config.yaml
hidden_size: 128
num_attention_heads: 3
positions: "rope"
rope_theta: 13100.0
init_std_o: 0.00684
init_std_up: 0.0355
learning_rate: 0.00215
max_grad_norm: 1.0
schedule: "wsd"
decay_fraction: 1.0
final_lr_fraction: 0.1
train_tokens: 147000000
Each number is 500 + 25 x the weight over its row's rms, rounded and kept within 0 to 999. Layers, rows and columns count from 0. Numbers have three digits each. The size before them is the row's rms in percent of the matrix's.

# up: layer 4 MLP up, 512x128, rms 0.105, rows 29-128, columns 64-127
# down: layer 4 MLP down (transposed), 512x128, rms 0.0956, rows 29-128, columns 64-127
up29 098:496456441470542528500509491543519497551474526486525495475493530471472486478511527499471424517484502514507537477496501493487503489529497485486506512520509507491513490486546486488452514471477497
down29 096:468546519508484537446515499494507521466525500533506479424512535457493479534470497482493503466481490544461502461525553493507505485595480449492512458499503520516472517507511497487481506516512519
up30 098:516484447465483450514518511500481476531473444487475484475506522450514441484469547471519515519481481534496518554475514521522474488468515497536458498508506526508481491472515482496489501483501578
down30 095:477507482471522475505501503540452462448475460545513515518476476520515523501477449496561525486511509557508512533498486460493491521466462491501505528470492512498497522493474453484462488446497520
up31 108:491478507527498476510504507547514501428458490491507540553459511464520494530485494485496502469513524447484508526513505498475501483482525513469496538474504516471495491509554463479501507515511472
down31 102:499519505467500530505476524506525528471545537482456495448511467558518530484499554536525524545510478465435471508511490528502526523517525513507497500459455519532530510497478511501537501519530481
up32 103:500536472469502536507507449509534517522479505469545500505486514513466490468490488495510496490471537518495516513488496501516527491469552475522496513484522484490503505490502514472484513511513473
down32 100:487478493460543490515478547520525490510468488487509480484507522462543469494518515524534513507529460514469521482526482504496501497493542474530517517498528527473477544541461475568528496545548488
up33 109:524471529464482452520514436528514514507466507530474486530485522483457455507488488508487483498502533454468467489470519470472446475497489509507514512476486512488525485515480522513492444539454502
down33 106:471492494485471467542509538494524467471513486490516516462544519521480493488518461510521524481525447544440518510491497528558514466489504477445526488504508537512485528467529512489491484491535450
up34 093:519500482470463473522502462524473515489455492505494537512482540532495507510502504504472500524483513516509525543509563472517523452479494493481460495488486521456536443507511495472502437497499500
down34 096:513521503510506523456490492516511482511496529557521515518435530482504537500535490479513515516507480549514495468532484506492491490460504540527503482489506502524515503521520489485423499494503526
up35 104:515457506490494519507527482541509495503520507525520484506483475528511521509485519514528470488478513508484537545459507501477488512430521493508455494486534538480512546465518497508511507503450501
down35 103:506498529531529522508469431471545470508470468528513460468471522505512484536515473481479498498506498543512497492505532474486509547511472507479504526521491544509530486537493521505480482491473492
up36 109:463493473520513525573500522528504498482480530486523495515531479479518480500468476493489501491517515494485488531498497493446436506529502499515513508522479536467512522473524489487451482487454501
down36 110:503531521553535491507476501512557545524488536498524482539533519499511489490511478515511494515507521513482543489522473481504462529559520490473501475516510516482507509521467508487547447467509453
up37 097:418472478509508505514496537552547519527504498484536537491480469477472448497509498481480487498519475533493522475508495512554504479478481478494518501511474494481519520505507483444489505503473536
down37 097:501497453485496488519502512544527550528513517530484507469511507505533518524511538489548499477537537505518543471518533520518468507507493502456471505469494527497532514516496530540527518542513524
up38 096:516502511471456485502527485534516513486501512478531480498467478504491528520481469499501510497452515479423523494486458530474475521501515492508464476440448480475523524466504494501521511506490477
down38 100:504517510482517534461499514499553498559511480501529525513488515511525522514511493516451478491477471498503516528524489556522517512537451525482508554503478525522490535489498466462519512506507498
up39 094:496516476524482504501532491489545524521527513488529468516533503556492547552503543502520477529469485454491466485459535498533531490485519535527531530460472515471525513473485489485511496496478489
down39 098:459465456490484476459498511495530494477526486549522488493471457530481482478470529488465508506483492529451499472514528545510545452497519530503503519468488520542527500493474488509508496495476457
up40 100:507493495477504491527538524504474486481521494518523499484507492523513480452466525521509499467508470513479530511494471477488515506469527528499516515510452495510485521487483528516493485468506515
down40 101:494523487497532511490561489496471505512516476488515454522504444472527517500533551510503501460485482479523495476510503503483538530491511507495492480465522504511545459539479507531519461481488486
up41 100:441503462499508497488510537472505529476509556526490530539490511484491479473491468514523493444522505473491530518519508530492478449509497506520482453529480504508523453522545451513496479515515501
down41 101:514527537455471493500484471461461520509530489494538483485465489512461485471519488506507510490489527516488490484556486542476521487441489540471493537504495516521493462508489475496515570482556497
up42 104:464449506483481530507481461535514548528501472442545513502478515518491479496492476464503466501478492510470531520502515511523530509513527483483498466530541532493542523503529465502514468485499469
down42 104:492495549526493554465513490503499517510496454503524476452470542495488506506518502472498488497517506459561523486499531510468492513519543461502511512459537466484520485536524439487534477494512477
up43 090:495466469468490510493497466523508529525533496507481500500503504502530502483480545471524522519499443504473454504478525529512485491451526478519471486500509490465500476445475527480513551469516522
down43 096:500486473496514537489525488512522481475509517489499495524478519524509523498522528478602534496510496503525516503477502478522495526510522518503551496423495500507492485485512548470512501490500467
up44 098:502485518501494497531514475528503555512479521489519502501520481512476520514475525481451492517483508491476553480541509468538526428485491488474476477508514469475500503441501505461481492486462496
down44 098:498516540525510485498487519539483448494484540501496445503494488530522477483489527478536500509490565523491519486481520492480492473526505496532527475459495538502472545512502511484504511513536503
up45 095:453480504519474484507497516495563514505490516465498494454521519535491517485472441487509484500465452506474512474465512540504524498495486513548478460561487528507522490509517467451443502492510516
down45 095:514469475511439520493469486508502457454480546520537502511505491500517488487495497494563505510529483493488501486535487499521476463495504494516495452483494462529514508532506521497476487512572489
up46 086:480491514539531454524497516467509495502496513493526551546479499527523484498492492417512510501508503481465508548508528569536540494514523511468533492535487522445501492495479491502527511502489470
down46 091:506504517554499488512448479520475507524488471456516486482511492522518514524566507509473511489528506524543495497494443492466497503506502522473464458522527533531480451462496491470495551525474532
up47 098:498500455512499487498495457457488478505483539455552516505472515483521504461471514488498471513447478498484496527501495487496472511489509547514499476513548515522544501528522518477511530511524488
down47 097:526473485510538512526507463499511484491520495493529504505514494500495505527528515510521471469546544483499499528467522514454507524527561524453496487483444503478530457521521499526503550492444489
up48 103:521540518519444481516553478518522522469514511489518495536527552483491512479446513483458502506468520484445504513541532480530490491514504515518497528479469484518500476495516518485482481505455502
down48 107:508509462517488538502519502531502495468487505538504430483510477507503491528476482526502500453521486485497534517518471510520466549483558507476497504529518459511485522501498537474526502500492482
up49 121:520483477483506537518534506517538510496517515513474509514485558495443481509514481440513468482509504512481488493495484495488490462483489503531455463529462477480527492518504516535477509513485529
down49 106:512517482499498547490516509526513466509526490484512503508469531462513527540534506481528496492494486511495500516504506489467493502451503430517466501479491479516490505478496481499485513537486505
up50 092:531532503443509503534527521479526531513497497519494547489521508510516505446490471488527477499489460481465515491503510539450488531486514498568492526484466520509553526506492522466484488484442509
down50 096:494519487448524510480518468490475511497467522476485508501516494499450533503508511455521506531499456521533499505478513516497503519575461506464491491501537501540478518520506543513463520492499505
up51 103:458498510485510462520507523479551510539523506510493501491482493519513515504493479472527481487474455498482513524507493535504534440520555524469461487537497530477492500464483435488461474508498560
down51 101:503523497549500450487487511476478490551498509507496464533513488528483493460492532503503510529564478533497486496452535464503467515495481487492502492494471534499489508534510460538500556527467503
up52 091:479470481501465511515471537500493516495497500513518505538508520465521529471481493501494472503499456454507509486569479516483554523519516493522540544481517480448504525474523475472476496470486513
down52 095:445511531512499497521522515479459469496484508526531493470489501563505483453519461521508523491521452500505519442492494484497501523468456527484489504504492526485477487498508534433507503523518536
up53 098:510515452477475478513542515484570534484515486496505478477509518496467487462439499474500490518504521519499539512499471497473509491469506477524438506483507498509538498462494479477469466462467512
down53 099:505505519474478559514538500504538528497499508538507479531540530497525481541494499546486525464472533527516471502527488486492532469495501482500531460487532463440445497513454529491446479489521489
up54 098:484471458478520479503501538489504494516525477497536474516506476464480519495499513491510486473497505490491517547524471467485476493502535488491474511498501507513512520491485457508500474504525476
down54 099:515491485500543507469505508472472476504469518483494533530497480508483469524460541504522528507550547456504512503548530552472478529528477504521522504514506465522488465491499510505497496494528489
up55 099:525492493462515539497491536508485573514488478493469495507483456481484488493493539461467484421488533496500536507472461518461469533512493506499453534583516495491496498513530487510464511499518474
down55 095:461479530483523499490532533494530452499492487521493527513521509505519523496519483442474489575500500525479445517495485463527509506537524502456520519485517536554496474474494522470495483481520484
up56 103:458494465504510499515515513496539513485530514520537496512515499514535471539494473523525462478484473518490529465463535523522494512447512540518505470497475532501527502507539478439479532494485483
down56 098:502553486561505448477506504506523522495477512473501509495533476482524502538462478551480493453469507481476480497518534492513483501530510504508513497537517493516502479514484473477534507505470478
up57 107:495504475499527490526537494479569507517499467474526517499505510458474513492486556465508487468469454492502531525519521508487487501471489502527478507511518509456484505499527486504476482466471519
down57 106:494537512489479500501536497456491532508470516513474522496543474510502529493502500509470470516491490497514492506530526543446489525491525493463487493518498503519533459539509495528505492509467453
up58 110:443485485447516491488508523511529519488545519457535504503516486470485513506467490495469451501488477486498466487482538509525505463486509543486516479482493508488511522470517436481485498510473514
down58 106:488546508497481519487527583495531559498536485476483509528519485531519495532513492489512491483510495482490477546472501488511534484512550493476503466481486538558508484490553541533481480508511546
up59 104:511540467503464494523514533498498520533485505490489528482533533511479474488508520515500478477490527455480504514517468506503482495545488509535487513476455512450506529502500504474487518439495496
down59 107:508477483500444501482482500491495492501465495510449534475513472544557472483515485517517497549499474507518472516484524506521540498478564515518523529492522450498491458451504517538489496489539492
up60 109:504533489475503453512521524553550520490475523427529519497482474476511475496448510450493499510495486513505518460472515510522458492531471522503500526502523540496537488488525497516510472476467533
down60 108:527472558470514530476491483484459508510519498527518484489446493508474520468478528486509537522535511474538515473481486516463497486512430511474452506508517508488522468427489488516506466515498482
up61 104:438501494504499541525507488516511508556480496505499525519490468500488457481449482478451481456458482519477503517497506533504497486527461468485499523462501476512496490497488477485461507464494517
down61 101:481561515520529517481469470485476503516472484537495484484495537508524509503498515534494518508511468474506495510498500491513500521482497466511542544509460547539497516581484563522488491447457500
up62 111:471476475483489484500493543467479494494521542480469484539492506451514498469510533469498507478515474489495520492501501538520509504511528541482514510537511507456519540516470474456487471499497506
down62 107:509479495481517464529485496474536453488527464469492494517532438539519473516507516534495501512510473530552504434506493516504473494506519533496564514476504502489478486522486525466524487535524518
up63 098:511515514527510515525514529481524522544488469499477493559512473480461492536482494534443496496501482490471512471482536522519454512484518502482458512550516471478490553467468432503477546481483528
down63 098:483489499528494487498499461458498469434518489500513524522499499538470514481506529440503510527473518454469463507524474463481465528478499510528527549567518491510494502487477479521523487518508464
up64 096:498522477496487500527531497528503477527498503484534489514528468503496496498444557493521472494457487438470519494466513559514493489461479554469480533470461497491507480457480446545536521513455544
down64 098:483525527521550519477538547490531512490478521540476460502468545503503464502479529482529562469539486519504507486482490535464526462507498518480476506477494498488478481490516499556524542537487493
up65 095:501483502470462493500526492512537533511515449449490539545467509522473484518498479474474483506490525494488500531504499496517447527504489498507482490515504481501507562527522496490490495455454444
down65 097:465471533524474509460484515531514485492457482481518516488523498527509452535463466487519493548509536516474505520455507508493455469550472497489512502484516483489466548508519545480489521472485485
up66 087:503468495511519452494486448534510505516518533492537525528568503449489496536481484492514474477482502467466508517476521483497467492496538524499497496530536461506507492515475480470509519458500495
down66 095:504499509493518497470459497558523519501503544511538524529511497488515471502483521510497484507494505510488509494510512517486505504489509469492501496551493492533410503492457526476470514513527540
up67 093:500491463464514551527502527533521513516496469520508532526511517465483449520485493492490445514537539535508465525453500534482529492507492476533447507499534505489515506487543526551479465486453541
down67 096:467522494504536508498521482577504465488493527483489520532519501512498471503452496488518486476504447539531512444478466497520459484521458547518522512524484514502487493501489520532451537551502493
up68 100:540505481500510458528505481497489495432468468519466567485491508486501516530484513472503509492479459494483514520509467510491527494487517529501498504487548490496506507484550530490539511503523536
down68 099:510523525457482520461492502494583499512533485460494502529476501494463488490500514484503505459503513494502485491498509493575543485480509448486527540498479501539503492529462517486493461463488515
up69 112:517508465488475507509492493457476525491484524514452524543502465448538489549493517467504492457530483472488535535553482528460502505508546520517520480477501537517519464483502482515505485527500510
down69 107:510473459490492500507509494501497497447530486515475489543510535495469513535542469517488507490506502521529454485475495503498500501550474544475493527518485489505486499546492531512486427528534465
up70 090:501495530467511484512502462525508511512520452449517506513523513491494480500453480494483486519479497444499543510518477488522519534501532486477542484504503497489542500505546499462537463480459496
down70 092:511519534455482511480513470488482520510501486507503479476451510484541530513435526443532477539476532498524504488513489515468500499555453472486559515501509476514487515502552523518532504509509469
up71 088:477503499529455458504549519493478500488497495479497502539549495491515487547460508513488509521506458469466496508476493501508446457523478511502507492521458519496509482493468530490485498451477526
down71 091:473507522468499532521519497517494536492492499488497504475482474489511499495498454528496489528539505529553485505521487492540526464490529475519550523518551539531471529505534485519490475550523518
up72 108:515507471490510473550510521501527551500472506511468477466527467470464466534519485518501498483437526466443502524496509504474508504524494530517500521522440523478535524472483513478515501462489522
down72 109:460517515516545532503509485502536451546514470508482556545461512521484447482482485474524521496495491509500518504541515480495506492550505469465507498463488514481505530507495463511489470496504520
up73 092:553520454460468503516521552483514507433471497501495484552521457525558460471455487495462496479471521493504537502476551572478488502492505464520465500477470508514506474491516505484474469473488515
down73 094:496476501512517527454483491507506513497457516508476493453518505487503502498501483474505516536500527507488475523489490465523543480475448486504511520526565477463506453480521514464482476495497489
up74 099:497474528491490533514508528485515508490520483522503532486529511529512553495506487482526516475499514452475504486434510527549433501455517482475471478484507540481505537449527455489449504515504528
down74 099:503478497512477507477508459506524492496486518480472474501519497480456505564495534500495453511518501492494516472515463470461503544521520524472503525451480466484491523478445528516500496533511523
up75 097:488482524483506470509493541506534534485490479471493544517493521485502517500497486490455493524499488512497486501509479510563435509513497514486495492517484500482544521471506490458486499507525481
down75 096:454480541504468477531468498485518506536519453479493531503500519509529479516516492510528476517516506504483502500507480497489480520529475460478515529475478524472489464494481531540507557527500505
up76 102:531470481506471441500527495532492529495495508463484521490512507470501469509512527480476461495486487507496501472507475466474491519548485485466526467503473469460535485543476514485498517486473499
down76 100:539511471510542548478507484471458505500497477506496525485440506496493497500475536474504528482508507487509468487482507507495546516516445483522506470494543498549580487521510511494500544521495519
up77 111:521477503484517460500510472469503492485446510534461503512484521519511471503481506536529510490479546475488505463532499532539498505481496549542511483502478534475530503516559485535534494528521516
down77 107:532508554519500478483520499504487530502527482497491518486492506469466444501505485462524467484518521490504511541504492518520485489470506492432542542493545499490472495510497525475486470472448501
up78 110:521530495522478487540476491460507508508458526512516526503512496544487472472497519471475497497506511484476543492523528534482478474466519487512506543514473531535520497486486505471490469506494511
down78 108:535513511517516553468537543452481503506469527488488517515484539535432500464448524498482462531476502513503523507492499515471489503489472514491497495506489473531517478480488510478484513472510489
up79 096:532452476483523496501514467495492503493528516521484487534496481510445491507524495470521509488477449508487498527500505506516456522516503487466517514486513551462527473502520444463455526506489528
down79 099:486537526526517518449459551494488520543515507520476519478504476479521492528510538492558543512488475493495464464465526504519514491521504517492535502467513476516488476481535501494516515493512495
up80 102:514519491484517506503498495479532520495501494530504558509505534480480515503494499533486480461515508457473519507560497515524532538511488503491518497450471482492516519482499505525485496474507547
down80 099:485539510529509483488478509514542487489461498485503486460454461524449485432472469529498510509488487530502454504468483520546526495499505508500470528449513479505496512498477498508511488502483466
up81 097:465521520481523488528524556520512519468480429521504485537509503474519484483504521508466499438510500489499490512524530572504474535499507459506490528538463509521496516493529487466504497447478512
down81 100:516470527530543491479508481514530488506525541460458450518447520477472499513529484467483519488506513482481519497492484531447499547463512477536520498481507518476466527535531497553518463505522516
up82 109:448505497475500492527537500527489552497500475511492507505476487493482506522498524494448458503514510470481504450488518510526541482504498501512460478482521485496566554474514467521512499464442504
down82 104:479487427506512484478493517475472489469486472479491488543493509488501464462560506530530514471512494487461448506541458492499537529548490492478485561488490520487520474482456489502477526476512531
up83 112:465505473483491518543528545521498508517528509497537518489482493493523524509451515526499488524496448522493514478488548557547471492511495532508498503472477508485498518488470493512451533452511480
down83 108:507514472525507497515471498545487484429472495515486473555533482510439504475509484536519483471478502496498439495494484483538518504513473501503537532516527498465482503520528468473555453509513472
up84 108:535475509489509486519507503479543516523485501500523516494518504542470513487491486465449460498494489498486506478510478519539501470490528478521475468490533511498483481525520490473465455502468518
down84 102:543503544469491512492525524499509478512503481473515500498527456503556498563504516511495519508536514523548521539518440526492509452478503492475478522509496502513431517468531525537505479516490508
up85 100:527466522471478539505529531484531518477499495512496519522506526527540503499501496497491499475518517453464509531518492471523535547496498509514496452484515504510492507485501535500526462480519521
down85 100:493461529462507476498476555528517491493471504475492492488504477509475496516502517473505503511509524504521509499488509454492482486499478452490477538494502500527503523526539563548472516499551520
up86 106:515457500473487484524493514500532511514503486510467500516512491482509430532499472486489472462502483486493528474502478515477489458454521491465491492463527507460488508519502483447436510484499508
down86 105:535470506507517519481543479573507483484509540475471487519514497468491488483555503473466541532525515540479469524471507522474496505507508563470514499518466500519493523498557519479462517517506504
up87 103:506477485489511488489499480539499524486502480468481471545458500470483489475489525502463436483522507495506485525538491530541487510514497502501510549490514482487470528501552502488523483488525453
down87 101:492498449534537501506497508511498536536484497482445550494522495516480483488502483507504530503493494504547493515465512438509493460532488505485500540500472477483498500456485497522491524547525502
up88 094:475503515497425523503550500492516542471495479478498505529530522524537503489450509508518488525500519510493492470482516486524482508497525467535497491565497519484498500488512492526469506502534500
down88 097:515464472518499524497493513515521513480505502504490489511497502512443537459514501499546567456514488512485460488445519507460481478468486507471501511476481541554515494486496464501508506465536503
up89 097:529516499492465491494500478472494508509488502528518499522542490520490518460465504464479487507437496446494483507508525530505476552477501529493489504474513505463521476480511469502480544523511488
down89 096:512546516527480473500495516517506514524507516492465491484510467468500502529505509466508487531465543509509517478447510493452515475507504485507500495531527546558520497510505491510493497467525519
up90 108:490448461488526528500541460519525504527483493497516494534454515531485518498486557509454492480491515503478504522472480487519500483476504512538489446543525517509520488469500512485462541485469490
down90 097:573500522532467520492410519558467506523503481489547509534513467490455457482504489513469499468520513469507509570512526517504513509479504444493511506520486495470503478516521501518491526502493501
up91 107:509490517455503472509551475501505515515504473506492522550498532498488507522495511500481504435500506505464481475491527487521491519516515502470514450512546531497491533483558469527490530525515461
down91 106:506515467485476501539476500513476473502506447502509511505497477526518492506534497538515522497502464435522491474508446476493502501456542531447501514441506523500456544522494501532517493456521421
up92 097:493511475509525506495505558500497508533468529463547526526533493476557494498467497510504487481534527449478526491489497528518498509529482512484519523514465483529501474497520525535482495485484492
down92 100:529559505441502486491485517460515470540457519550500543499492497514510530503480506509501501471522515503496492517443502514482519498488521445558511472496450497478472478487505503534484498491463490
up93 101:515484473509484493476497511561527528497502509464485523490505489458561467501473482472483521501494461479477534507510493543511477454507515560485501527571471493515494490510557488466454514493508523
down93 096:493535482508485499470501516519514547480478546478504509561454468545513519504470476528557507491461473551510506505472504500475478493493506489496515474489522453482524500529515479505471505493498513
up94 091:487498474487489465501476461492485491476479527526474537541505502493523496463500473513461494496513525498474476491520485506486511460453526545533465517519473500456510495430498529483507506433521533
down94 095:494495503522507477487530467459457483499478519520501487499464478451482530498518542533519507500492526505501524487502506503476480519470503492515493532499502465515505527511445493479536502453545477
up95 102:520478489439515502543517523463523532466479503492498535524503474544523482504497477519499493508499498511498489455484518533523498499457525496521499460558494511484489494510515491510480475521513512
down95 101:511496517514527511469540500506517498532463480534455473517496529470523492472464478477494508516467514496473501511511501542542524470525472483471551493464493519525475482484515475541524486505485492
up96 103:509500484508484468530504507512565512501469508510443513468548492524489506484483497501487489481478474454474491465513536551504479533472569511465505549506491493506463509459529496496493495484502568
down96 106:459493520494518506499504471482475505491480482496518469492495505413527507511495526487483511545505524520492531483471452502475481542485497518540443473532484509501505529487454504523529545512515504
up97 097:497471511469507514533526487523510523480499510466543465510474567469500520465442504492467510524488471493471483477526502513542492493474484492496487501473509500477547507516532540480509494475474494
down97 100:509484507532507475497463515489474492520531460483485512503457517528466498528505500537478500559512494497516474471518512503489484481543506510510496519532465499465502483536501485494504505500517510
up98 105:475516540479509518493525546486515507496497531448502546519504518507524523494500499514514488472514500490485465458458519531562483505479476541488489477553524487454516488505482478533493508496494522
down98 099:534472493479468466497511508523499451445526530528508516498445513451468478490536480499543530500494528500493496515514482530532499487513485521471465521509492503501515490488476487487488498530503499
up99 106:477515468501484480517533499533490535500513474503509479488495489490440460520513500495485474462496494484499535495477518512506471498459467489529469492500506499468521512516528470513486553454464506
down99 103:530501484531493552488460488500450518483477508518485525494521517485504476465564483500487520511470515499499509506519515532537499514502464415474483537498501489506494500544520478496514537486533478
up100 090:493537466503508525530494521502515502512498473490461474520512433491491482495480496508540505466478507466507496513486514526514449510503509502490492535535475492475503537498507506459502504474518561
down100 091:538498490515508483461472474442490484540483499543478520491511510503503492500531524488454505462522526493508510504519513478470535500519513518470509459509520510489498498508457515537554498467478483
up101 092:476513498511481506508530532514500518503488495489522542499563507528524518515462498522488476500426454472481513479528489519507483457511482500538503501478448540473507523495505495459476495516437519
down101 094:472537445456518498509484529542501489516489531522468494536461488504486548515517540458499483501482485519492537485462517486486491467506440475489465520518501517501512510485514526488507567500484470
up102 100:536458510488472487521508512515503506469462486495495520507508484550545482465490509476498492525481511433490481538532477541475547532467534525522476525517478506468507542441511493537478509505531485
down102 099:497490529524495511497464462516473512477482486484497510499468488480511500504551541515534533464513506482480497457498514506479494521498541480490516578488532490501513484509491490504520490447492512
up103 097:534455470497460505523499557534517506501481500473467531514487488506490456481468568464452508504480528496509543505487486513475502533517513493507487481448473503498500469458547565543500488513468487
down103 097:505524487521498483466501540508498484501501525496481496491534521539535507522523499465486517529461490541474537474480491489548492493539524463537494479518489511514533551527508543480510498530470499
up104 094:483520472478478464511524543474505540504480483451498522542512490518489535465459497476488525510526488463462503508500490522491479507511532499508507509486496443535522551479466504511495470440490512
down104 096:420499482515490497480489477462506502486494489547490498479496489494518509517538495507479481485503477519485498480490496504531506372502432520480461497496493509532495479508504522449491515480490501
up105 111:497500461488482530504518480489517519532462503481544507533514518458500487508489550461461504483440529485472532543510471471515476496502505504500465443518514519517487479483475484477498507468472456
down105 108:524516475517525508520443455463505518464540502511548496527524470507489479495496438495526479494512496470492450491513509471480528532537492473480522527507454492518506522503492514503509460525492523
up106 109:494487497498490491497489468488484499522518473521523529541440479500492464494500479508513499460511472483498467535486538521535515485474542519486489487484482546514491514482538528520499460473491536
down106 108:483478528460506450489514514477517474514495498495497520486496522501461536468551479490483515444489470510466513520482497483512458489488529524491522553499509471500498520468500505467469487518514515
up107 096:514492485510454521540522489480495550509458480497447535469510481525539501476467485483495489499495498471480527547517501476480511468485491486516514497519472530507512505471490476536476516510541479
down107 099:473538536518526500526488482473498531504508543490473486506500571435519465510512454526519500483478519540505465476485528465460538471522522538486483504491512481478510528521512516491524480505499508
up108 111:521501454498527492518459533451550540502507521492505488514493513496480490468468500462500508503515466446434508468491487543525499508512491505544505521521477478507497530519493513483510519530479517
down108 109:528496489494477493535470449513429482528489526492477498479530498467525548470520503493453489464531511481518519461518489531524508554508499492484492492504507497556461492501523496475488548480516447
up109 090:471515499519479489523514487525550500495502512499535492510526505519506492497507522466506441522499494463504484462522501488536500459466474516522492480504497522477535483476521487502467500481440507
down109 095:448504558513530502497500504483494488512498474498514481509517488504500486462519512477502455510499474502543442458549532489532535496468487492446518515501473513516499480503503483514508504494487501
up110 096:542528491510472503508538544495515499520482488487510468541454505505503481486485529476460525519495501461426522497519493497502496474488491496523447480501488516501536516473494500548497495496534471
down110 099:472485495487521481539497446480505518474482474515527523513494543521488474569513458525504553465515479487506482505476496438495511501505490476524474518527491459446490454484497504454487493507481524
up111 099:484545461522499485541546514507517507477533519490483507552518493532511472492508512480510465477453465463489478496523537505513461507485486480542515519505531493487560487536522460497467511492492489
down111 100:518491498470453468477533499493494532419485473513468461505487467467469480518491504477568476500501472501542501486519483499496523452525470459529494482526495504474508503492493457510509519533556511
up112 101:459458506523499486531492531514509544511493498515503533536477508523477449512508516503498478494508531508485506509496539535494465487442502489462462481537508509458482550517546501453449503492511519
down112 100:491544506484493493476507519497518508492524500490526505480477486529466478494518470525479494515500477550467505510503517498530502491544514484500515490494529451489469498458479500505510453518521481
up113 094:520477460483495548482514516511549500517496519515526495503496519483516500519500547507496485496513485522468517489498493510502466459499537487513456477490489528499496528413508482483491498508502522
down113 095:475517500489503546475515506506484468520514492476511484495517453517507481511565505500550484499547546470510518473485511511485516536472491469461519513521481505486502481476503499510480495531494493
up114 106:463514531519502446498499451490506468477532524536483481523498539521517529498474498448475486473512538494477505532534528484521468493522529481491535497465516514500529508504508495495520456475469478
down114 102:497537478478472491498490523516502508487493541566469558486479518538489510507508485520520502487478510519520513481524455497520523475497530458526555528493526519517493512556535502501468490527473527
up115 103:480460525476526510558513508479530523458488509489539497535503528518505505471492486492500509512480512494454489482509506501544516527482536418541467515519485503435508484521474473497520511510499480
down115 105:467497525517513490489507541497531499510513509503479468498451505510410494489524511510493473510520480445536481507475491499492492505478493537491448470505485530515534518454515497503530484481512482
up116 102:532503527496419497527538517482528508421452492486500508491545474479528501497501477492504512501474496486464483482523520554480498497494507525489481516487482463492503491455487499496495505512510494
down116 103:463486471467524516469487499519567485532501499498499496493513513546487527535526506491541502497522523509532566496516454474488490505500521545445472493525502516506496508482513523462487479497488541
up117 096:533494486531504512516524498537513476447477486535483494508505512509465458520486511472507474513463500527499481484508512487511458471497538500573454486486483521504514540484473505492510515521469522
down117 096:458537488508493489479449546484505476484522494502523502494498489517525508551514455481508493484495506552495516505507521494477519457488513509488477512512476495468499533533523488468500472492522481
up118 087:531494463521531499517486477474522494507498497473517479567517532464513436549508549469461466490508506466509561502458536504512509528496514507514540507500517517501553464479490464483483465499506531
down118 091:497509529495523482480518514459480529534555468482506515511501494499516527468514487510489504503513490484519483535507517514543507543497467473482507510496518492445491475465512510536490508520487495
up119 095:501457492447534415482533513488530544524544488472523501522488509500490488506502458444485479488518510508498504497516509543491486487491507465491507528530495466499525471494509505496455511477492482
down119 097:477506515521506510476528506477502501464506531485435493503477542462528543495515464482509508486493484519562487498491523492500509475458468514533514488508535491510490473528491499469500453468509467
up120 095:478504492502447500500537474476530537473471500449496509487479486505526484504469493452497504492522506479491498509486476497502515497522484472544480501559494512495466482478481515527460508478486486
down120 099:497495518532505490513451507489482489491512474475466497483477492460427514492524501510510538495515498530489576518453529516483486486476480508479518522504483503493493506486489509454514489503464502
up121 095:532488531483459461517516505502491474511493521530431502542503503473516511511472503444493456478481477513471490475522460524492509492459508510476489483500489512480495501524523534485527507465530493
down121 096:507508508506506461538494514512474486498534473478510510507480501477458508486479465514481494491468514492484482486464484468515528495470473520494577524520538502497528486500493423464532453499478472
up122 106:489488508506494506476491525525512485505461508522508475483536477489533524527475486478457451489481498510468497459473480503512495512549509514493486475512478521475493481519533525463495511496496472
down122 107:519491526524492499498483484486528477505498522485480533528503471472487497552504489521538484521542517506466489469513499515459499498532514518486486507532526522507490452520559557488517506503527465
up123 100:520493467507464537525521521525531504474495497468497520546486514456479498465471471476490470509463486479470569487510516563474517511484523494514461540553480472518509509499557492490506536473499521
down123 096:502472481494527473437508519512448517543522569530480499501454461473501516503491498522504508493492511519501532495491459496519499499519526501494519512499520519474484520526468461470513509482476523
up124 096:469502494487517532514504556504505530524501511484535533500498469466497499483501546494504490437525503515462494494508531539518491499476520477486529482468473518476518492491509449482440519511467507
down124 096:513493490472533484496529482507471485519546502480474529476517482490513525512474483505523475473559499505489483493506561510466540499513487507463540500480569516501482518540515488463490516532520477
up125 096:531477490451483477524491485491519527495454522480509512485573476489498519459519508459520448505509524536488513526458506476497503521505502462510505490502509531503509493517495478486480480471502507
down125 099:531487486452505532510483466466494496522500491557526522517499488478492500502528542531497491461514472489531479486514456489482481484515464491510485508538507470467458514558509510517513519495482546
up126 105:485507477496508507527486460510553475536457481506530531503517504461443511484486533446497471473480529506492548527517463511495500512495529483508469557550507500531493515444481483523470510475472472
down126 107:503538499456531535485524498505522516474491476473497510524486483475510443538518517502515470491485497524494490485528486486499500479484465469480493496492467518494492451531478536494454495519489496
up127 100:509457461529484532507491525505511502547445527491474486485481509527525489512495472512493488520466469518491546496503489519535498495513520515502503460506499559492529524532529516490524542494471512
down127 098:485488504553490578469478486478502499496512519463480480483504525454510524456498456513493483479485490491536527502533524484513493533542544487508493483491489527512504526541518517564507493490505502
up128 106:542474485476485475484511511530545492476482488489490530538489510519508505500499501514485513516510472449441514482514545527511451549468539506498518507506539537483503539533507510478484556530508516
down128 106:473527484521483504541483501489455507491489516537482511523488497506528505502525494459497460563527517509514521456474491501516490580470515481516471481470451476517483489540486477506506512514499489